Part of a small language model's weights: normalized queries and keys, a variant of Adam for these matrices.
Each number is 128 + 32 x the weight over its row's rms, rounded and kept within 0 to 255. Layers, rows and columns count from 0. Numbers have three digits each. The size before them is the row's rms in percent of the matrix's.

# layer 6 attention key, 224x224, rms 0.0936, rows 104-161, columns 112-167
058:164146150131099153134135159154166111094158154145117147156119140130076187140093103099130075219163104145136110142121153156120162102197149107120144155081181107153161172135
048:121133148078174132154084145138106126188087126070136132070106165085147172090176168122175183069151100127084122071156138137087129094172144123143104158085086077112091106117
056:120126084092137142141141108163085150161151029130115104098132075119157110063210160148098130031132141085066116136151102097099116145108080138089086114134126114160079072150
056:103128109110089066082125073108173134123103105112128127130198096135109105168079092140088087117128169156155137163137107097166107138083104151131151158154145148148082098122
062:133145122090121140130187107169097129140168098176131123081128072170103121107105137118110114081106134127119174187102096097091151133142111188115057087099120148186069154137
068:159148156142145238108204172133138075174127103115109141143116133128053209149087106067078077195091100136139130136081144173132162094149125121151127122105101081094088143103
097:060145083060126081106115146134141142087081129111096090104176113144117095135120116149072100097095138152137149120168092145102104169084076118101154106182074102159137104131
075:122086163123100166086139134146178126160122133123146094096119133152111142204142073150165056184128170105165090149132118146122123100173117059132159126086107141152112202037
087:144116151139148128153080113203135096146115146107087168181154194106090154103171202111180192143178127187091118157078115119070146112155116117124153195115116105118137102108
094:172094165143137194108137170183173088092120157135116156118110170161077186148088118109080142183079044159182129072112127154129130061176124095092179143136067107045130149106
090:152119133158156101130125130102161135164206117125119094118093106116110079086192148217123148013114148182134111109168082106123178099119077148047138079125102169086090115121
119:096123115132081097100095171183124140179126119114151087114147146134100138144141106163119094134156080159116095118111106187090132109111151104110092141160124123111101099214
141:165115092128114102102132119108098126127117063083166115115075118126103116072143171119124109139059088148206141186145119194093159139140097122153199126145157141146172162078
138:134165139136075164157135098162092104204131086189120055147165126168171183170113161119183166132157107171128166166074167146062105096153101106093097170108124114136111168097
142:144071115156155159074132145089171115131125092162134120156212113133118101129173155158141121129104117132130166069161069115088073123159119104134156119166112129098190106105
146:130108116080103078149098086099109116173065163138058095092187110100109159149094115097160181105138114161086170132105157152106060115171172144158153107148159047228175161148
145:131162155071070159076068106082102126078105174129086135108184135214082114168117136075115099161123162133158116135112177112104100095133063108127119148055087129145103159097
139:154156098100146131079199085215119062114071131111095175117158122203125126189159189133133099150077084157147164154146133112101144099123129100154089100074167084117055178103
142:162170181070127103072120099104112103125102100121101091170130152132172111136153145080106126130130156096106082181142141060162152096120135067125122167127125164152144125116
143:221101066171096115167176119057065166131155094087113147130160129119138123109114162113117167118042090161122130113141159112118133095129147170162171081163097119087137169109
136:073172156156120061175118108141181184162126119104154177139167137131085161189129111138126145170167110119197148145148101098075133104152124174130137114113094184178057141168
132:121083138132126100099112099101094081102154123092134214094121125143154144169137135186195128124132145079078140151112159123152136153124131137169127157096116192120152145077
128:141153160166138102071106163078114145069085117141148130125112154138137141130129083148098088144147068142069161096103203149200159132145135145134156127128143164147167180136
147:098141124193101114136117068131155124109156116160164123107111153126081172144095096146121132138138129085097168138155134132148185112144098092112160134089127083147124231127
080:147070099089111127136148108131129103146147122106177171147160116116143135148122119142170112142109159089143177073133105094108146167127141155186117072181131162111118166073
130:121177158157150138150126158128114122137107194107138142151103186095090155127139165089125134195133086156099074072095175175137107088137182107134136186137086086095123140128
123:155134137127162175141134154170114127163113186110125190146131184124087169112146129086152109187138091143127105056086164132109086105148182096139113145100107118085112137128
098:129181090114087097079130122061149164146113131117155127146120090122124078126103152107072144061098169196165131214116102146170122149091140097112159096133064103173076116144
055:111033190124149140132116194170163116150119118117169162095119103104092111120145152217106128143174160080158157128148129075097102111102084182116100106190144166080178136063
140:151114166131175153161131116150106103131116166093131154133132193128110186131140131136167142197143092108111109017082129140128107088165170102149102155133131130076110148111
123:131123139141166154161101131168103124126124164135102169132127193140100183123139166135159137196110107107098112039096148131119122098164165101129125140082135120082135169115
075:144078092140100151142161128126161088097167056133112128113152082183167078124106085092085110072095147106109133170162083143150146179119121178105161047115188132175174144099
130:138132166157170161160123125171109120141120155114119170156134175136109167138155104116169175200123068102096116031083155109130109103187149083132104158104136101093142171100
078:114148114118115105126111177155131144099174093128082125099122073151154177126090113178131148093102082085098089155146109145088137140118122177067140095122218163189135076069
085:141097184153152141131120135191109118120092117135118134182108186163106194099147126098173118193158133081104142045148144111125145103151115131167159154085146117100101128153
117:139149084111096085102095136103128158103149041151104085100142088144169117153101123159084116089133183097118126211147095121097161170127121155087120079142125160193142118114
123:162149135127167135158105108152083155162103194107115125140157171093096169143154142126176143180125126147095075058095158121114090090162169090174120138116124133104114141104
080:121140149106170132131136068159169102059146072120135142149143095088124106128146079109151109154120127094117185074187080124133143153124139192175139056177153170107144143111
127:148119140156145214126100158189103162159112174110123154122137196117103181120119149167168129173115062147155121089097134123110103091150168119160116162073146102089134152121
068:123112153169149162176113160144135118075127059123116098132103169121109184120172097191141116163122072076066136040121116152159142117183135152108112140094157139081163176083
075:156116087125079135087152119195153165078158126107070087167113067108162096126226094126114131117087171106133178115152102074042163175094107178111142116174155099147144132158
126:123123087133128112120119113116167137125173065155129095111137072128166090091133129103078116053117158124134158160171123127134149173086088142113142107148174164154117123104
133:132110177133127183135134157153078114192110185136121133122094179093084159114116144106129163225116089162093082054079185195122126078152144090156148183121104074074105165115
100:133048071167128097142117098117124120125142067204132080196140108133129131111100066206118118079125176119142157187163088125157154149120106134091138113123177184153127114095
090:116117145084115156095182099118127152075104121143150063146095088171142094138078146046089113116111186153133167193140167165113124174153118116077206140129128078106145101144
093:136192123101156065175121119118119121164052199094121138075127144089118180179042156112158127116128067168155120132089184157118123129154122162110138137115102137150103062163
077:137132119139174137104090154186106167090119135145117114128090148113150118097102095196125124147145139148111109142092105107110119159127152098074103146092128111131137183155
090:141161104145135139149135097058150157112149108090184134168152083149100082096118168065117141127134186138136145131109134136133144133114142156113054131175101187128130122086
084:110073127071206112141125104137163121139154054139162103147151123103090109090161144128139034140169137117119141163116121149120161119176113161164179067172124155138126125118
080:093182110121174100130108139145164159180179142161147104137113168176109112114161161059149066113158172158147166170155154149207078166070111115092087173101093092105166105078
084:111171176077222142145169123102128121122144109086151151150147072158081131164169150153129128159100193117106158090179098118131133158135126115134142088135144113091105156073
078:115114121108158137117119110138139157138138174083136143136160183061058125086098167155102088085151171139201073131128078158167118100132120098157118156109065144125115162138
081:165145120143127147144171109078181106114136151193208066155084130201096135126096121069118153129165185159167152122144095140213102142118151126139144163122123191146064094132
087:107122163211134091094151134127174107116170101182159109136149122179161136069131087087140125125137213120113059109107102119163106130118072163122159146161127105084113134129
081:154098128091170143161125085121167096171138109091159160138167122138076092109098113197163072141126089138138113125179121119106118145155081123147087122133150143064090143116
096:157171078165097112128104082103110123188084185099134110063114158130114097173137164081161152156125096138076119146066168114174098169135177115142107183093093088134104134183
096:121135129179156161152070095125141100136129180106121173094155172072110135124132109125125156177119079096138134108138146107154100074151122052138138139105107109088130107110
075:152175103156147137113091103071114123100156191093129160139117168115152119163133061149193170197106083121104116105137123110160151091169131072134113124093148100109127093159
# layer 6 attention query, 224x224, rms 0.0942, rows 105-162, columns 112-167
055:097105094168107116115154111069120138097156141127153112135120111131196079083102125121115135094055149117118205133167124092166117143056131219152132082166069166114141113093
067:093121099115162051119097073065142110090102126125157127121164115131151076115096111100100102086127125141125184115165118071203104149090144183104136117149117129130118094135
060:090162154128099096162120163149146136128065117165123091098111174154084151168106148195108159144132126157138106148130136128102125123188068093139141141104178087097188146170
080:162184136119150250119215191148111109163127083132113124102106099124087162153109121111072099144092114137137124159095109166113132115176090112133117121123093095104054115147
072:095126122133103145129104205106148141158110165058085147121102158092074173161132088139154148185122123180119069109107132191114135110163150114179216164110076106103133132093
083:078117115092118118107117154139175121117091090133119086073150119143116126182131094174085085137115149088151106120157110119112096145141071080093141102133097091165146120080
082:169124158152128174156123143123126139188153098139156079101080118122118154135159134162176138140159129084101076140112158111140151081202131131129131118078186121112129158120
092:146126156148147143159098169206143118141114152108088143150126204129081160098165193129134211151133064220127118106097100163064155090184099101110189183134068084072146114113
092:152099160123109201111160193129161120090135161114139123087089140152086188170068068106073089183076056148152118076138139180131126080154139112132148097123073122076129181125
101:130095129163116090119119135143157140165200109122121090121125118130111086118191113219109107028124115186145109123147085140117172090102087143045125104150129172078075110182
110:101129108112099097115096170177128142169094150098159095106156135125123133131131111124104091142165079139105091114104118204097117118112163093110092159169124098101113091215
125:180130098125114106116144105124082118134110059108153099114085116139116118078145184119140125141072092160203153189114126193095138144142093105145190137141156136151165159070
130:124164151139084180162143120170097108192138098199100059147179139170177182160098142125182162117167122163099161151064165122069091105153106103084086169099124113122097154122
126:146064112160162161071122134095161104142109099159126121152222113129108099148173155146148134131118117127132169053161075106084070110169125105131154119159117099114193120099
133:133121113084106070139100082103103124158069161143064097097184101092111153150090100091145164103137124159095160145099162165121066130155174144154159108147165060233163158147
121:127163149059067165082070112091109116081105160120081132110199127204089110163121157091107100152116154123157124128128175112101111088127067110130110142050087118142110157098
124:146145101099147118087192098217127065115072124106093166118148124197126138179174200144139104144080072156136168150151125112095156100124135107163090094078168079115065189103
123:166160188073124111082118104107116097125113093116087080172139154127174112131153159083109122128119158088104081179141142056159148090111130074119118167118128153141145117111
125:219104063174100115171171114054074165127160100095119156124163115119129128120108141114105173125040090169128137122140162108109128097122148169157164084153094130095130173110
123:072161147152115077172115112140177189172122122096148169141171126120104165192125118152125149164165089127180162132141091099072125104146135176141143105128094176175069138170
124:110095124123127099106118097098101085106150121094139204083133106138164140183134133197192138117131145078076138152120146122149130159125126139163122153109128191116159128090
123:144150153161140105083115168090115146064077119128151136134111158131135149131125079147099086149147071154082162095094193159192159131152135154141164128133135172151163178138
124:094144120183091111145105080125147119127156106153158113093114150125081171146097126154126147125137135073089176122160135134134188114147090103136152126080131071145130236132
119:125198112150108123104166168122123131176055174107166145144086183084119119133111143110139126124129078179135081158098148188125087127156145092119098169108069111103115139228
120:101175147164149084113108131132164153151091193124132183136088181157089109165133149155134161141143119132119105094126121139102145086169099050140111113070072064105106137117
118:101179134150144117124151165122177149144091173119117161125073207118074093156152145102083121135131094119107094120117110208120151108155119033106136143091057070105109134167
111:095126169154116149112110151080147178093146085177107073149153067162171101123120146116139145106094161131158161157164140075136185145099141145096134107178176140140127099083
076:171090159078156136178140115150085097147167143102110126111155127099111159151092146158172175128164120164134121128087170112109120097112124182159099122103180133130124120112
135:181169103139145106140155112154117121169075173093135182116099199102127174139094161113135148133134074134116093135092151178123075108154156064126115170098044106121148106188
117:151154147132173164143129125156107129165082190093125151104097204118091191151118137105141163148158081133107088102063142149090128124132134096155095158062080069105124130159
084:100143097126075128144130151107177150081147074158123073156103139136112080135172100134054070122122185076172113154138090128132173136143115150148162128135142153116084161127
131:152127154131195115134135109137124175176128186091137164121111200104121158144108119139168175149154103110115076082072183139127104111104125102138105130090081079117136106143
085:114140099117131121137110063124162157097164082144116133098137112148150143112134067152103055112074128100144069112123059088104101153137098175214128073152147131115125154128
096:171198108130138153161113129152127126173091196094145146087104167094084173129109199095109162105129072153098131110113157158108126123144148094142105160133072125071139143186
110:082136065126079104107110113116171119106145109180114137151153098117110049163127150140075095124136157097171150152165084105112153178146110163119107077137148200147156140131
123:192125140159153128134082118156124122183082169094158174107127173146095133102143149116172160170162069148089118115071176153103090108117136093103110154098097063090161108149
078:116113179136042151142124184150101112107096131158079077199125142120120080187124114105131114201177195130168131118137134181127162054135144126164123131078150095093183119117
097:133127159144224145139140145099149155174139195095062178102158195153116146174119114138139184122120053134120135084101146111114109096097126102171126126106110081102137126145
089:146141186111157146122099143116135143150120163140127108097100221115121154167122151149161205160116076162124123079045138121140172127145148130173092155139121134104096133112
062:122112099099124131109182178070105146160124160150137100105141093157115123161126065121127079131126129157077147100111133128119139133140122139133164101093098153147114122148
113:129096117110107117112124097120115120070155041160137129142140059163157127100162091140088120088112173133160128184145075092142160162099077163130168148172210182178115132097
122:169135120129168139136114135127093147156082191117123169108098213095102150158126148099122206139144069151111108144067177164110138083134138086132103180078075067108105108173
079:124144147185104147110106149128151157097149087113117072142105073122143087110127101131144140127175187138113122198120126079092144150115096202120129131144171100171145153123
093:123073060076092111156152141108145083107128048139135149121096103103154137090153131165092139102160156164122145161185163080084125087121083198134152095138156150139120157097
086:124115096065085163159134136126129145105071102111067149106108137136115177137177124125160119112117123163059128121137101165119073082093138134153119088108127151189206132181
104:147126187182143216131165137108167154132153098121058121121120151106173199124161095183155146159084077093109129075072088086127121171138134172132090144120162124102186167142
088:114144054119143069138179085115182101177132165084166101131124113143124111096113148083105139094124153194145147151097179096144103150103084113141134085134100059146091095143
081:126175154169137155144129157111145165104053130165053100153131085145081098138148124114108132157118091130174163124137113136185131107159115135056148147151152114157115147086
090:151112115207102160129150105140124156117114131128169121139096159142138115112147180091122154117118103162150140161121144159166197113149132133101141095092095135090141088154
088:111178125066080120197141098136171123139131147063144114134122142118063087113148166089098188096108117196099101174136061125070101121107070132175145123134107135184051078148
094:137158129111081139134171105128141145140066137079144165162109123148176062173152137103097099068132131123197150182118123178111086143098150149111138182150110171125140096194
090:124131159067131092119124158109141117171101145133138115107127112118091131117104182062089141124151160208156126136145166204139127127128144103128154098141111085128132130121
079:157143146105150097189110064092083137231197125151116153096132101139183125111161183174098161098131135189079108108118153074159121125093118137123119101101140150103084098115
078:125089093128154135170115123124133174142157177115127101169118177126094145146093095147115084131061156077133127154125058164076154175122100086128142137134119082160160126125
081:145125112146078116085164122147146146080086157160133151136125151168126115169094074104122120148093128043153156137142111195135151146201141035110111159132096134160168162122
120:134159140146181116148130137078110127148106194139067192112151202097076143206128117141114158116160121066142093074180109124121081103179123106157137088141088143163157134163
089:131098155129048104134101142100137117141140100125125113069128158094135120123092135160115179133156075187165076155146164134133168083080120118115103170071108128148173119107
071:169120114115080102106057148124147138084122090087150116112179177190090186161179133216108160112136146146172100160176140139092180101144113114110129117108141125165143164065
# layer 6 attention value, 224x224, rms 0.0886, rows 96-159, columns 112-167
114:114149122173110110129090151115143157181108116123196071162156115122130123117093078199132150113170121108082124131112074135141157102127149139152125145118156143138149105105
132:148084135123107137084091151071113084098176087172102177151164090133118063075193151116159102090114131147128104089166089163109118117101060169165090118097175143079208130090
118:089065112118208090082123079111146084075082095148113130115095106106142114097139128106119092069094167120089166107149096111161151148113140168150136099181142149175188109042
115:147108140143109093140151143140143166100130125082148120075069099115135116180078113160053114144094101129208072182166127089143141105107118166099118042125125149080077079164
126:100123118055108081130097077175128122125082170147115112158152130148124151147157154093175135119185112165099140141127091153118073089141105095147121099090141006187083140145
126:110048124146143135069164137142125081077123091077137181112140101093131117129152204207148097085118147156124210155160120115086099166169116139166124122115157116149087072132
131:120123186161139215104102115122189124117165215172112124136111135102126103096118116142148092146175164110128056092070128132152100115128146164098106158115079156112137057142
120:104127116097155105155101152101103163168187123117149082158107099071164142089135128118113175116182179099094104152143124107171167157083096159081156069149186134141155085173
124:146123134138183120100132091152141124089143144113142154105060159105110160132097139141103108135065117102071123150113128078203216155098137129156121104130181109074124209139
117:171107154031197158089141135146060098105047137128073093148145163139117108107155143077094073116095127105075130089133140181191101121130131041136133114124120135114159115078
119:111076166168126088140185132155164107200152173106175136125107126138128148109104162118168116109109170110101015159100115107129144196140127098123104120161155122162121144120
124:115064118174142105106149143139152174137180110141114119128113142135108117141093150173147100148112090148158146117155096120120131100108175183145135100157102165143117105107
138:127118151126114094152116170138158163071127042090197151125052127157111105058108108130089103115126104100123139184159106137151186164107099128153202137146117144132137191157
112:146114097116160129132125180147157142135130173109176120118083124126080112114199161185164135122132144122136179113148097143124076112101113107083147128149154101119130114123
121:169108111107107163151095094065086098093148079118090148107166108115182130124089162141167129106135170106092151112110164087185162151064108119180136153123130143145155181043
127:137097115191182085103099147151097115111116131061190193082069125101127121100142103177150115165114057061103153117091161156167150139124140128128153154092161128086178123111
120:181122122230105127124116098133101111103109112110096145103100162103099155106120129161125117137095128174094152095104121172091167129151135146141145137112113037128085198136
115:145075093166149164120205157112132168129074080098176199110140160142147128122151179153182184145117193069114173135170120125094169144150130133139141106086114103126052195148
121:137182176086109047107098145123128084159138125144084091131163154105123110109127142142105131137126155080093128135152077076154115083087166089151108116136139167153165079164
127:115133094129142081162187092135191104189142101109163132132115120107029151103119144100138192125114127133159142159150097155091122129059210121171137136168175097145123164102
115:134091139107097148093064113127080135119113110141115113130183156135124110191102119111150113173115119126139149080130187124138133117140153052125108178081117129132181133160
118:129098042128094117148156160140123158167130160127108114108175109138065175140125103150132106092099120185109135072138071158090067165157128150137102076154134036142120162138
122:132101098070098099093118110048082159063106158119166103137118096153137125118086169122118142096082163071096209130142144121131106172172115109097141121109101121128132142108
125:169171121127140079143129127150134085114122081156131054125113144084160157084154147076155142114101120151136147148092125131025133158146112106101178127143151089122168175106
142:041097116098112135085068159160144102067138144157186119110110108126110098110137088133092105105133193083144124130165101142167133143092124129109134105108144124127108104132
131:167119072167140136163126132138103089139168085063100068100154094171113118094107153131169149099099073186141111096109113173095131149127097151115190113144143118084117180113
120:107059128161114129206063062151139129137162127171156133136165141126104152104043096129146187124133118171106085094121175162119113101096113132131179112125112047161143143175
131:101125124147137097192145149171122121094135121124131160148093112058147132147189106213163132100159108097043102093127106156126136203140171181114106151183168187111094101174
119:102122150129143101184128077088054136103119079121133170109106116113101161124093141114149152145133160085113129152126139146137149134114108102132159172094123114153101111080
137:218194162141159103132105158087106132093216106103197177165058133136145104103190116104146139100134097131097061087098078100133155086104118104087129206138105166091096119114
135:091200132106146093147129076192118084114144156075097175147120125175154107113165098149110030136159101182143139162165113131117147140092145161110085150143160176149104159132
133:060139135174115158142094119071140125134150130186137090159134093065145143135112071171158108114182146067039161101103134149158055150128096168117121167171099113158128111144
103:113140111100145140094096061135102126102106119135144144146151159169125149205136144096120155117122112102148106100158121120143140126112113110097123174126082159098095124147
096:172088126135155112195135138141109123139148153092116152184104081100116126021115110142127153122123133133141110139139109140099110129107068184173100121163211141126126143181
091:152142149152132141101169142102149172174112117142172102128088077033138095118151150101143145158083185140122157179156141151145087151079192105154122126172152150131178115140
086:080147130124136111168140213144095127170094115127131116113141113099102120108132169130080116146137119192143144137144099136082108105157151118067123074159131096108179099191
092:127149156157146140114115135163146099099125131161114083118124113118101155096095093137206158145145101092098168157122187153172128116093132144079167130115134104105082150146
088:117102177102188113153166149108163150139101131155117087127122107131145092108144111151113092155172132163164151092098104069109142100093135142073135068143141146135144153119
090:120124094098067110134129093142152112142174161163150122049136108136142150160094137061177171136128117067117081109104102087122100131134134146165100103148156189163134148145
091:121091155146138137158100185142157131148127093138132099153085074108141133040145178123127087116184170129130123153118111172125177173137167151111175094103176136084142131170
095:150188130174109131146214144122151149117066135185186115197120105119146153104125145044147130139100090152140092157143152164175071144122125150124124128077134126131120119132
097:159179119169087174133090055108138112152165124111070133136139165129119146134121150138111102123126122107109097151149166128139180130116096103161059105116157098124157090223
084:093082103171072133116076152141096156125150139123145122117093121166160093062151156108107115115150143161129144144094081100146165132157172180108128127182140139138083151146
085:095104139095109173129125120104138140092163153137188135126114146117120102071156087114126096122163126135081111193086131109120107117159135165055124076155116145088130167114
098:092094140135176142117119105169183082133155122184151124170157153139141147133127082078108106148141151140146118126160094123187107115114116151128133152123150163137164198080
088:137211073149123093138074138115082133185127144138124119113125128105101087140127142128123144120120196127099161119062132156137087150112122110179106127105131142140147068145
087:120153162170131166112193210150129194098141139144132105154089108128116082143098096090096153109129126227100120155161113172139146087096114132121168129155077106147161121101
088:096110144120101182130114151094114106093136118124159137179150148134134139101137128094137154174143104176175157049148129124148145071055158121098152147128149138150139150059
095:115130088097102108144141094187064158132162130114137124124165151128113066141114124165133118081110172165087125128100147100090134160176105102168133134152098133132145177126
099:108157142110116142153176199123119154141149103197095120182098144104055082092167164115087129146130177214182166150126122163083091126099138130072142108148154088140114144137
083:136189172198154112167150112147123104106109122124155085136170084103118117082136111092164084117114117116169131097126116121157121135110114130155125064109116147216105126072
093:159151127070152105122132170142152158146090079195187094104090099139092107095140151100066157144096149157125156168113094142096095126112179193059131138100161158104099080106
094:134117107135116156169103137112102126165136126100083180126111093101103070090093136189111113118101123121159130165138141100072168119119078105120082086113089162140151121171
086:123205119179102136142164077132086255159165114150129129135152113059148105188133095059088125138053159136064093155135162040125157116137137120147121110138183081057113116107
096:079129128146134175096085068160195092150164148066041147086080138175148119224193060121167168138126129092148158096145105112093158158084113142105159099128094087168112177105
097:082166174162114099140095099157142143032063170129167092125085115100238173141143129097137115157110087085158092113106136140101127130071136136095190119123108144135097093114
095:053169168120134160129107154108130131175104152139080129142117134173120103126074119111106109139151172074156135082135121113097132155120064171139093128110132159195169179086
093:108148115166159150111151157105107201128174140172127134152176136138157158056138152188080118157113130121176156123086136094193107133131138159102113119128189101167104160094
089:143129107127177169197142168172107114130122155119135114126091117130155127176198121119108156166107131129108151132124106106119158095137177161146190101152162169091173211125
085:182101160141121169115161146102139163168110120094168109138164115091171121144117117128108140168114132075106130160161124123042098104140178152148073133110144142159207132087
100:119136102090147111113109170120129149128189137080052126115151150139082034115130140160097078126190157125111168139134112155113140104152108147137103027129105077074123110141
097:162145140119108161152187157076061157185115107190147108164099082111124112076143140111086141177144132141156193151142166172142104128130151125073087105124125117109143042181
091:108124144171109124110145103175122047204148104150058114106162160110118135152145105139150156130101132173084145114134186128111105161111150118138170137133148130135208135123
097:096115168132128107149119175140150121140141103186097145181113140130083049063167159118094117163158160183132181121132087129136094118098101086099103097134194125131180135159
# layer 6 attention output (transposed), 224x224, rms 0.0825, rows 96-159, columns 112-167
113:112149163085085150158154149120108109126119169121109117091081097111155205072175173108168144116123146128123133139144137122072165141160095161141069131111100105127104172109
109:100136151103137108173118158127114141195092130078167094090112136110123172103148180151140188111177130110088157118126148162071139120171108150136096081103089093148111157095
119:121159170102107130170126188113071117179112141072136099105118157170147168092167200133184170116162136103079140140120161150067156093180063154121082110088101091111119177099
117:108135188104125138125104193130108123158075125123129064129113149126103179078204191114175169117148122125074159130108177140074161111177094149159106139117134117131149190070
087:160095115195145149090134103117171119133179145174150159138139160118137112147077083090084132166103120119171086130155132062177161155083182149070166127136131199060120122104
107:106191145107100122190120176101089153202117150092159068091121168148084160089114168089153157127162118141084130132115146140094167097149091133124083111122101099127149167121
115:150113079137129079101168084118167120073131082122111161174162115135124080185106069106108105128081116132195145159131108103169105130082173095105182146139155166143109121149
115:093137145108126135138114172135106131156059143112157109110113132152122167096165208137171158093142104109093157120102145153076162133172094147154075101092097108100139157094
097:108119112117100161117101116104175120124140133158099109209194119143124079157138121092117129175121133131212138120135085124147068106122154103085165135122137124170131103145
097:136115089186180159136160067112174144124172105159131149172145137096157129155106124078144055068116103116151124129136165145162150137135169159091162146146096146141119162088
083:201125156088164171075106091089165125096168133122073146140182153135126078163167081151109097158087090182120096144117109109198076137132172087128151177140156121136156162101
096:058202158077096118152138111139075149159087166120178087126121118137134185099132161038167161116175125096079172151150149136087133115167091106158108093122094137126123167138
077:085125140079147128089136115092097132177098165123136093119150115137113162116187143121137172094118136147125105076123180149079143093184090152083065136074110096118112127092
138:139109115158121099107130069140165148089136114169116148181187177122129099165074067043069098135107114147151116116134131103148117143105151115132172148129132174166125089171
111:079145192122141148120128216156123143178078123108167084124097138144136154099170188146162177104122107113101136124142139152088158100174098143087092092106093121100154147124
126:158151105118108135136144080130180129110157120175091129159197121148126083179080087091100106157119167144182115147127082083134076125083158085109160163143136135166104085192
118:142124111113147150117137117125139149088135129169114158172152115119122088182099099103089107157127130150174095123132103090160079143101159113124163141148149163143115035140
090:159155142154165077130059043150175139143171184140142170144152108093142113149136065113079132118132106113121076053167087131165071139095167099134162144193148120128159103098
084:128056093143174163174135096136168133088179153128113181147130123166123090188094102147130109183129104155151168109118102160117080159151121142118150135156115099201144105154
075:118113197102109148150153183109051171125045159158136143127133137142175142108187196156137138094143091145069126039100159184131193128160063151127134073127075150121147095135
116:140114080179128143140154082140186130105156138165123158154136110114109116157092070109099125158114130157184121138141107105181080137079175126123173148183167142149118089142
081:120155193101109122155107099161127115135174116117135126114158120133137120170155168150124106126124182099112112195139113142086135184117056171116113124091063168145133120127
134:102132183114117133185110192141101121198079114091149085103112135123104166097191201152157187113145136154100124114124140142098166105149094187132079107131123111092119174073
093:071137135094139131117122162106142150167091122073162144135087112123142130051146168163179144106191157085087113131128166166161170107141152184147106104072126146111082186120
127:136138175111121120166135147129104154190088116088134110115099145128144163080177194126151197122153126116095154118116157136068157117185099170146100104114089094111152166069
076:082095174104135130090110146172162184109115189151141192091091127137170179109129121144170132110138182058082183147103112112127153122168144110133132117106099113125148133159
079:149158103123150151049150143115091115154121133139086173117089109154179092098142119091168103131174139112140146148124056091175133126094175089119093181133085159141161090148
078:148097154083144160086146137123172123113117145149114106140173163195066130167103119041086109188078084100180135145137094122148097109153114112075171111104099113174146164102
114:176140077158152124091140095159160120114160148146100126141177145136115084175109062137094073141106110148140087094148104102160102147088153110114183132149160161127143080168
087:140083107150160137105133102165151098135092128136093108089190179079136105112080109102094101138148133158152156134129144109192125135101201126129196088171114163144181149088
121:119097181124156134128123182080108124170118082118160094092099129106120165103155202159139184068138159091075135137088166138118147113169116123132138066084116097126145161079
111:136135170092110129150145186159104120152104129066134107088097136163127170079181210128122171086093121131132121126132158139077197102165101140147103098070109140103124153101
109:167069093101155094181132128077155108228149167093147138101139116151118088146170148142110105131193134114077109072153063117091134143090093193203075068130142133123153146150
087:076149148150113130087114133180077135070080092122118106123131119158159135119119143141173174146097160155107157135075167112152195083138177120092133169100172129168136125072
073:111163119156120149106121159176098159095102111096089088105130082136123113148121082123154131141151144130118167139138181152157191137137134072070096173112169115189156116130
080:124125122168093140144137107171104126130138128043079108099126147143140175123107145045142151116095099152137129163123131115181157131167168084158134197149155176151138145104
085:115155118160093125122139162079143234126120159139171071117132172129136049124153032094131097110166186138143133154182143151098186177163106136061116113049150202130152121125
101:074200111192104205090102121169119164028139103125105133189156166153122164131115153116138110171084148138120170179141111153172176159144167100101159155118120143144152136132
084:105158154142139101075082175104094155077099127113112148104180125158091172100179114153134137159114124201126166093167122104124191121146155151124052123101100110220092119138
085:133163103178087149108153094145148157112109125119150098134131138132148107178120076066161119128101156096175128148144133101152145115164138084064157161130096149108153124122
093:104134123159119156124158155122145149115104183088132072120095164138134099168175105085151120100102148088167133195119145107092175170167141154102090153104150112093124141109
095:172070100062140121118162091085169078172125113144118148051149122109101110155158107121103142106141065139149045107173062099094055074132126158184142109142115131088114133106
089:131137113109079161120107145155116130067180152110118073144131133126114115160095119122148109136087111148168138181098128163164156139152166097114115150114071178174079088099
078:111156110154062118134107082128136175101119160073135113152097130110152144133102036153224125137085131088187124200108167123189165108152139140104122160093149163143117092129
113:129116131142139172120107071098166153104081170134148155161115142155132135151163122101112116153046138106092074099154106108130148100155118138115135096105095076063115179122
095:102122128097172068137074141214131134105100106113122105121148107177131192129118116082149157099183123188093184153069176162134071144095159093099137171121184139160146087132
080:175109130111158135124120116088123081184148191093079089126106100084140126151106177088141065087154081113152114152120179140166141148137146123118167160167101150145140168130
092:149144104137094150117088091118094134113086143169124115121133138107094101169099173114143144159139171102085117112146134179159221133179117153110118128127136079111133157178
087:112114134092169080181128120109125055168174155122117181133149099105107127117106215067088127121103056140080160138172110127153058076080137130146163142166107106147089109132
087:130148080133105127129136124170114132145067102090118103146100132126119120148123141069135126152087144135135174151109178203201193148178160079077141210121141153137173147119
078:138150116163118159112111124097159142067124146164148125117134179161144129100129158086137133156131158106111107171110173079093115152097113107100144172147145064057118111147
090:086156067165079178108060140145099107095114106126131113144128110150135140122132136141129103158060139154132194143110211155136185178145178084108100140153158120160157128150
104:116132134106139126118123107133083098085135085095137157122143105115128194087053127156155199153152093141145100136058109097136102048121139106114164172123087156132113099080
082:173103109104119135099139121117125084125133117099083098086113108119108121149122101133115121094121108088115095123118147102136131144147143140119122129156150102205180167153
085:182112151121167126135110114092153134105072137111133181169127135180088136138158134132082114137182113135115135054132151168118108097086049144168126064138139099107131135145
096:114189100180058143118089120156103160110063136150175069167117139161132138193135099088142148134201155114147178153080149158081188186151140136101089148101138111130109122159
087:097133153087184155088144124169164105081099054117156121188100129158123181164128133134075150189091139187176101159078145149134164151078109131119136170144126119109109129121
101:089169118125073120105162113124156129115073113127160109155098126121106137140139165075100178160082140139142152144154139177126177164164129094100123175132092122104120126131
091:103168078205110156129151142187124119103099145131144082157078150158170163191110112104150106133116117067101191102137156163177182144101177168105101076125113118160167159135
096:121134086142101160082133119134169094066089173102149135094115129133147160175083112113149212123084144123134153139151190091153139108139122100107159176125187138091148165102
105:115128114142185087138139105155081096154128026167100189156116096125142171087081128141121089122059075176133085098125104203191080072142142077139198142171180190175143127147
094:098120098144080144108133122158128094102108105086116065067082125100137151140115089086127163113113118137127109161104166138173188164194189100100116214094112169116132154100
089:138128094087167099150136121079154078192104158130104155132120120153080118149170142050077116082164078092100118085182158184118119138123105119135133090117129116077127156118
103:151107135141100155089143089149126122073098110091130106124118171098126147092116136131156130151076110120125066175092106147204167086159110078117191216124111157108158164118